Weights of a small GPT-style language model, trained from scratch on English Wikipedia.
Size: 14 layers, width 384, 9 heads of 64, MLP 1536 squared ReLU, vocabulary 8192, 35.2M parameters.
Architecture: RMSNorm before each block, rotary positions, no biases in attention or MLP, untied embeddings, capped logits.
Training: a variant of SOAP for these matrices, 350M tokens, 5338 steps.
Each number is 500 + 25 x the weight over its row's rms, rounded and kept within 0 to 999. Layers, rows and columns count from 0. Numbers have three digits each. The size before them is the row's rms in percent of the matrix's.

# layer 7 MLP down (transposed), 1536x384, rms 0.137, rows 677-710, columns 0-95
098:467512549465500525523496518504472510463505512486507549489552480475521485457517560467568514519475485512509463511506485492483563477486477470515538504488502454456502501538520516492528561491485511485489515537465521527501492513490543500499521509497482508492474518500525516498470479513498539487
103:510500507522523489481516466524480544499494537512544474482518552479508510488476480485516518550484498535504507510456508492475502525525486506461500506543515446434491498449494514474501537515500502484512498499502512489485485486511531469502520528515491500453491492485478482519539556498495451512
098:516483493525509531486496487474483514509574516463524461499524461463519530495502485547480515474498482466511494539450458546512516483490508528569501467498486517480486535475525504484522485538532501529467525473492496538473493488495465510542473501495491481539529549505475451478498477588480511461
100:530525520518476517491520545506485511569516525491516537503540462531496503512483477495511482533515519531567465509512463450516502498550470535501499445526463495490502482451501503525511504512503527505547501499504541518500480493560518521508471507500512482515467524487496527495469510510504455492
095:448457510497514504505518500494509528486510465460532498507484519476471505434501509496519470505525457493531505462490523507464515489486447500497460497494521484525502483494475455453552533490525511469496519521471466504483475496488495486498499496514472470484538507538488525515537494494504470540
094:510474465490560473466434507492499495536521516465538537488501491516526490451507510471555455497505461543462475477488495518504516482463501455495492488543514474449547521524506513476502521521513487495504472504523524538498504482508469497467526536521551500486495487494561497466459515450522488463
116:502468477506536523528492526502471505495463472491540479499529472492525494488483493508488507503495481462483520531503540504465496488507506502506463455541499494504482482518539541505525509483493490496470480453524494526492494500469472486514467515460501459541465501498493500522494470561484536503
107:485499488523508516486544457500504504525503509492505493500526506487471530505493466499511467501467495535525541501447466484507508466499499497503530544474505497504520499502520547555449492503505512498457551545533447501475470461491505495464526518494511459470515517478482486480492534497523484529
100:501451555487502507539522504477499505521461503506473530512534526510462520521499512527541542493524492513547488534498489481489529499541492512511493522527514491465525450537513508491491486478515557487545540472475527484462490507561498494519498495500440503515491527484538522501508520493465502473
100:487489462475471488533499481452515505480523521495468539539487547510481522470475491502536538541477514478486468496502469526496511516484449508472444498484522496508507541523486512523550519505474520491489466504497533503466557474479501455494533499494484519536541487494511512516477504509515552516
029:507516564494460529548479506522457531533519456507506513504484517484490498485502508494470491509541519532521486522506532479574486470492475493510471489524482483512474528498474548510458484532510526441499509510507510479466496481521505490513493500476527469469519502504509514535484532507496475476
092:530520447510485502569486491506534558476493498519481502465492483513471514491500516538500531519504472504517473519476509499471517471511484523496508523523540503482497474476498467495504502514498462490536479505499502523487518492452484508500511525490520532523502530516515514485511512471518546546
014:510507519504486464517519491467514481475488506482507483493566486490510498525542510501525536474472512451521501480457534498526545495470452513468510492474546504532505530496519536485533509495529522482469513522561474562461468489482505498499493509532507502452512507522493458512537505555513533516
118:497535505467504529512473519463492475476543510473498487535503480489495485510529448528472499501506453462537510497485476521513503473503501485530480480501478474460499587467469503476507482504495568506493520538535464482531473487461525558492499489509564466454540458534469505460518474520539473512
107:490473469528478501465518483505521490491524463545509499496555475465534522493499481501452511484494553485523492507501498537486494504495470535513574489515522483496502491526536461516524483474488513541486493500497475471539560454514498524479548505483486491500551522489497464521526439519456510488
096:505538538545508523450505492508510479460471478495469508535472542514461474475504499502491492478498461500538501468491477493499505498482442506498437489481482510517513499510504497517489519495512460475517490514538506487446514514503511486483536514513446487525526460527520466515438483511540437493
107:463453515488478458517454476520503465492487478428504504501497514494437495493452479483490501495466531498481470496487528476516493518505471443457497471516480554476523482445510494501470482455490494483520455524509503512469500505504476520544499481512505509526517479527486532521499515507506482518
110:498482513486445490514511490488524513488483523509485520526569483491534482527436461508461517516520520534558493502510533510518521536514541505509513516498475534504440528505527482494513492501485495456496466502512497489484476479496505486486512469494486554457497554485524498489488466504531507551
111:517507518495518484461485477480484494477529490511498492509481522493425524488514490512523520545512499460454503475502495512493500487487490491477453462495491520488456482518509506528485471515521489510554498507529500480551518485454477489510524445475499483502501495491493471518519502494495529484
109:543491513495503512490472514504547459523479512561498537487488480506518511471441511501571542545542470551498514494494516516477481486542562488494523487498537563503479516498505538502510488509497470517499501496516538514527508522560492495474493486480510536502509497521504487473524474516486508482
048:484491494451504480542532452518527467497502492495543526518449483466474532515522489446506508490484509532514449569545478516451482516520502495471456530496500502517477495472494501514533503496494520486517535526492486501491495514535476490521503495508512518492512497523525483462497502549511508490
105:499495472512448467459517486500506495490510496505468481535463500512457486512456453501536457524487497505467497493546518521514457481507514506493482488481520467480510520509469502471476510445475586516500502502498538484486484493508504524508507480501471498524480546446534495538526483487527489484
115:506508532514495486449494515499502519518513482498487515537501518433501475503515478487471541479527494483537519524455468529509486440481467442509472511476472496458537532522537496532518526525519486520518566503465494518525484473509498543484493500503533453478536511485508517475511499466487527541
105:468449464488540527485548446450455503521486526496549491513510491541502515498492511499505509470457484458507496490530518480477478542524466524483471520484497510501567498515532510521534506486531505509502483510526486525466498518492519500511449481487495503484533492518526508487485489486494516515
095:515499511504513540482489512489471493511498523495502507491507462491472465493506504507485512492502520485572513517474523491491480485498476462474512494505517508469534495453526470502474500493501490533523504490496491511516478470554478527509530507490472471493520473483498522500460554476481531506
098:525476474510532483539474495504528506495525522480470478486520502472534466479482484495534505507491502524504465516505499544512575494552518500488480474449467500490510498498453497499474505492508554501511491516447483505475471537504462516505536540484454431491429558462569496477508476512496506503
104:481492485473530514468473547488497496526480533451497511458489492458534542502505486531468504518476477504496510498487498551513468493545493505456490477550504517516511528524494488479513509498441498525537493500514522508491524466444533482503515498509494535514549542508514529471503497474518509481
095:487496521515515504535486510506448459498487502456489493505505490507458498553446512503464472500540512530515470447499519509537489508520496428491520521528492475518544504515502498510473497547528486478502482513501533508543504522532487485531493544491476502470502517477509538538522504528483541508
115:502488469490459513543500520497507548473484557557577522465523493570518451532502519529518507481478488548500505499496463522512495498517496467482471546503498509500498490471544507533485503493466500520505540526479482462503532498499498531551498546514465521490490475459483511533543506509521512450
106:505509549498503492464447481517531490547539508502468555484540466481511539457482509477512509497482521493511479479513505487509545512523464484465477497518512509522495452499494536513513507474472477524495497515500489479533511515498498519481492474535517471467498501492519464471524532503529525491
100:444476496472534554507485529455517489508476510518505484479516444524505514491499540504457494501460460479528518520444454474476489486502468480522509478501505523531523545501497486527521514516506457515500503492486525505481501474490530488566525500495526484467507472480541520507493488458491487516
105:444520504508472518521482478458521538507456502472538493538536474503557452487422531457469489507469485485502504508495507533510450529472463458485511507556510523465564506478523479494490531513509518499536448488474508475503550480529437498525499514475453502485498495491514504489458486517500493504
015:467475526526498522509492488528526507485493512541514538532523532517483514564524520475470497437502513464480494519477506518478481486520475524488493474499505500516495492513510514536549522500504518494493462514489500497477474521522466512538542490516509489511569539528460477524482524514483514500
025:547516488521483414503501490502517517524488518537485481471504565528510516497480527452490455503535510482519489500542527470513510471514538473481487505503502518494522494519492512522473485444465492440468496485533495500514502493506452497480479529505503461525521495526512518504457556482521530505
# layer 7 MLP up, 1536x384, rms 0.14, rows 678-711, columns 0-95
101:516539499560507512440501483528491523481500463488544526524483485503492501515487465539520460491485495498501539508472521508431505485512498508504496490463514484495457490503530490491520543470525500463440490521520526494472498446446493544475509513526474478503432490499502507482513490446472488539
096:498493479509485501512505502547481513530526520510433461496535464512458473458514479531515520471513488473519515472470454532516539511511549508487510459504529505525514509502501533477548546484483484475499516496464512484502474524505471501509517500507512454514522519488471557507471535503549494519
100:452495531517446513522501473466505490483508502559484544497477516466545479487511478529467489553490538499474483490489495479484534554495472523563480510477496515489505475477518521466483497471499509540479441490514522523479495521498547502521461522512489467474481514523467503459489522478481473497
106:504538492493516472488481512487519506517487534514486483526479506495495524529511493496497489494529499441514485498465496473478498517498509499490575508507533490485451481469481540514516508508462460472503455468510488528554478533479497515493514475515449513515521522485541493523442492485498469516
089:506500513485554541485525512467525512493528543522482513486507485494543513501452493535515543516472530495518467537490507493501519503533481520515484483481508471499497485538519478508505500538546500484495510515465521474493479482581512500522508479457534486526496505510483496463479460504509506467
111:475524514488528493503503492512520512481471523479477512491539501475502510505518503522457498502510511449486493489478527457468473483522500491525487524520489507568496451464555483486511490510486503473472504495504532505554491512491507501497494496538537506489575522491460509487518478523493531478
107:504509537463469519493476500500479508474546532539499484501529470464503485492522453477492512503533480510519517484428517506465483509541493481485549565489462509503501497505521504480502512499452506483488539528470471471497507508494499509450528486482511437515516499488496519468450562508505507490
086:498469538497477528538480508544482489495498478477479514517473481498494535504497502479513523489510509556550585469482450482475567502481514521479554516483494465511541467498493508512500470428515541435523499465479450476470474512511508490506515522529464466453459527491489519481488497506481521496
096:480521517526484499500513500502494503519519513496473486499502527490527500516497474474504500488498501547504506482506448502481485453446508490499447527501521489454501514494516466515491508512534506486457479510505495477510515531465510441537523489503494517478533471519518553502496490492513531567
025:528522461529480496470490506446501487487509503509510531533477487544531516492530544512490513519464520509500514450512503541504556517498557487478463532496510499483476488467507459518512501504504530495499497477493489485482499484540527540558491503470454476489486500495501548518486486551476545492
104:523588512503511490506485502501462517484473520516550495509498511463527518533516485526473493510497498518507493529487517527482511526505478525507429504498523474507474543528504511518514539526495464535498481513460461474469497497484464521449526411462488520511489485500484524523494494506485482504
016:468505505502458535434485517496518502516510471492479534556497517495479497461527475528514548497484519507482512476537486500497511495407522511511490517448512530557499481521501556510474464530498545501516484410494567500511495519504509490451481457500511520495465479474527518513542524485477497475
118:522519527507514545500523493499512479502536478553546504466514467534453556521498479485486506487470497499479512499514493505483519479453515550539523523472501504534475548497463509477488498487489471510488533525537482480543503541513513455520506508562503551499454521533477499465493502504527522539
108:495515497507510478473473524498466512478525483472505508496547546505515536480492509519505501493502476473487492470502488530493478531560493522500512493542529504472492485548467497511505500487523470490483521503466486490531525512507523488458502483497487469444467471541502463488533529508477504504
099:562495498486479470481471469485492502506494498521496503493544494506486492514518475457504540517496546461491490447518472522479436504509498550527499530484497517466477498493514533512506480432496488503541501484528501460502514509505476505558482515472535452475465520504553474454498463502479514506
116:519458514539479502476503500453474490515442491510523498560474513538509506495477483493519548494517510527469488470505488479513507491511493487531544462485526515514508513479508493473464481499503504529508501501514512489507487506501541489530476490533467509522489527486472525544499496509468516546
116:474499510474465535500485533522488542513509519494533487514507517512480496493507488495466481497484542495491523500520460491523485467516536516518491503522466523519501500494504478491512500475496544506500524451512459516515471533440519487457576472513482492499482515466560479468455516533506488506
109:507501495528494520475492507517474523503508519541475546549475467500493518489545479505521472484531490451500502433503552514462478456536442488495490510532493480467517442499477504501511499496505515485532507524550485481500500520508497471530464480502481456463453487509499471516504522498500509500
103:489521498518523550492499508502490505486529475512507541536490496536464465501538506508486504497494531457519518484609510496533514480510533492504486489556501484497468488509481458495493484492534521473482511544490527471520523483489510500499548484478480489533520549535504508541506517503484513500
033:496493525449505502491473503502543470492504481490491494516497466472545508470493556466495510488566474494512452487512510447512505511518536497515491540507501497530471514503514522487485494468485508513540459494512459506490463499503518527478470515508504508490503505492465546498473538468490507513
104:481465542486484575496526517523520480519529528506502504452466552511504539525514526480471525494486499470481505540489508460507546485525493452512517545513555468494499522480489504505448472499504482516522501490485563519487439511470544508532476489484502494503515505482497520532521517521497493523
116:515524476464485514464524505486450499485517533509508522519512483511508468473510494493495514481525534510534529483537496526519477544555523493529496525479457514535489554473508528515527528466459498444514532528496483544507493492506504504495507529508512488529455522544552502499489532491476530526
100:489508527543485528499516537505524533486487536496498507495480485504490507555465489483566560505533435465533498473517481515513486523521503521525507529442502460497493506510471494503452472527535508518526504470538485513496491526516494446496483531496510490527509527508457508488503524505481496553
095:492520518500445519526477501485503518493488508492513456549501486469494512501508493480495498497483499502500506521532519483465482556519479493498472503501501445472486540536515485501460466521476521517475464504472476527504516464490461481520501460486486507485510485516527494509539527491465468500
095:474527481525491476540474519495535496472448503506556500481539489523496528478481477456546505502556512500498526500520521485505485492548468491469469532475451516479472495491486508523509489499493486513468499499449556460523483461538511531499488512492474446515492468450493494481495509465491506501
104:485486488493512503492522547495497485507500456479447529482493484495533584471519492526505518498493486510488466498490463452501506537469482523486481481478516489507496483462542499505530526482512456508533518478491489541495514477511517529506501495482477488498517487484525534491478492485490510479
095:533493537512490537488511536499487522490503525516529545484529486518500494479513485536455445523527508475499510529470510474494505458540458494494514503496508482466521521517529499477501522498460534491513442511491458505514508495476523548481520465515495479552476496470495552497478477528503483501
116:470515482496513500484492508502521485449489508511469527535455520514490531511490530538511523496559513469518556480519512460513474479470488511494506494498496525507500502498501480533556501504532537463515476528526537453497518499538535487513512498463420503510474532510490505530544511539472509460
102:463536526485504499490511464487491531498436492488533483554518485454530490496477472540517531444518519548524460482491468534478506482497489530484455485526508541481498479486449497514536571465482503470528479507489538496538505514511511529468521508524483534503501505511511515505502515513494501492
106:459513534467504489507590534466550511553533533467501465477507488483550489449508491494541551513496520491509488544525507505501477506501520517498475465471545535514454493485493510508479499513491452512478494583493483513541488513475482519524498453501496521507482477522448476496502493512483522492
099:480483512500515475538531520486499494519484540434526467462504493485499493467495534546480485454533515473489447506517482488542500497531509476468524504471524481516463455541506515537509483469499493521490481457515539509451549469519563490468507463483504536533503469538472493441484498491539481540
020:512513532473510472488518516549462514503513497499474473488489478436515531457499534559490514505513512528504504472558509477451519538485486516504517537480512518497538510537523540474517481480532458551566486484527505478503457534513513483529516464490503515504499474508507548488500532515507515513
025:482507515454442487490482486495491518529521508493495479508450495477528514470508484525471469467527502508461483463497490488507505542567533535505526482500459498489499531529485522546502430543492519501474531550478494507502506501459513489529481536554495537530513519471474514498496570499504494511
103:496469495501514532486471485501541512514520523468482418524492498516441546471493498512483461488566484486452499467481470525478507519488485534492490489476543506574471479477485518506524481498514490495492527538509466501502500502498551487476472460482518482513501517494511506480548521454494501539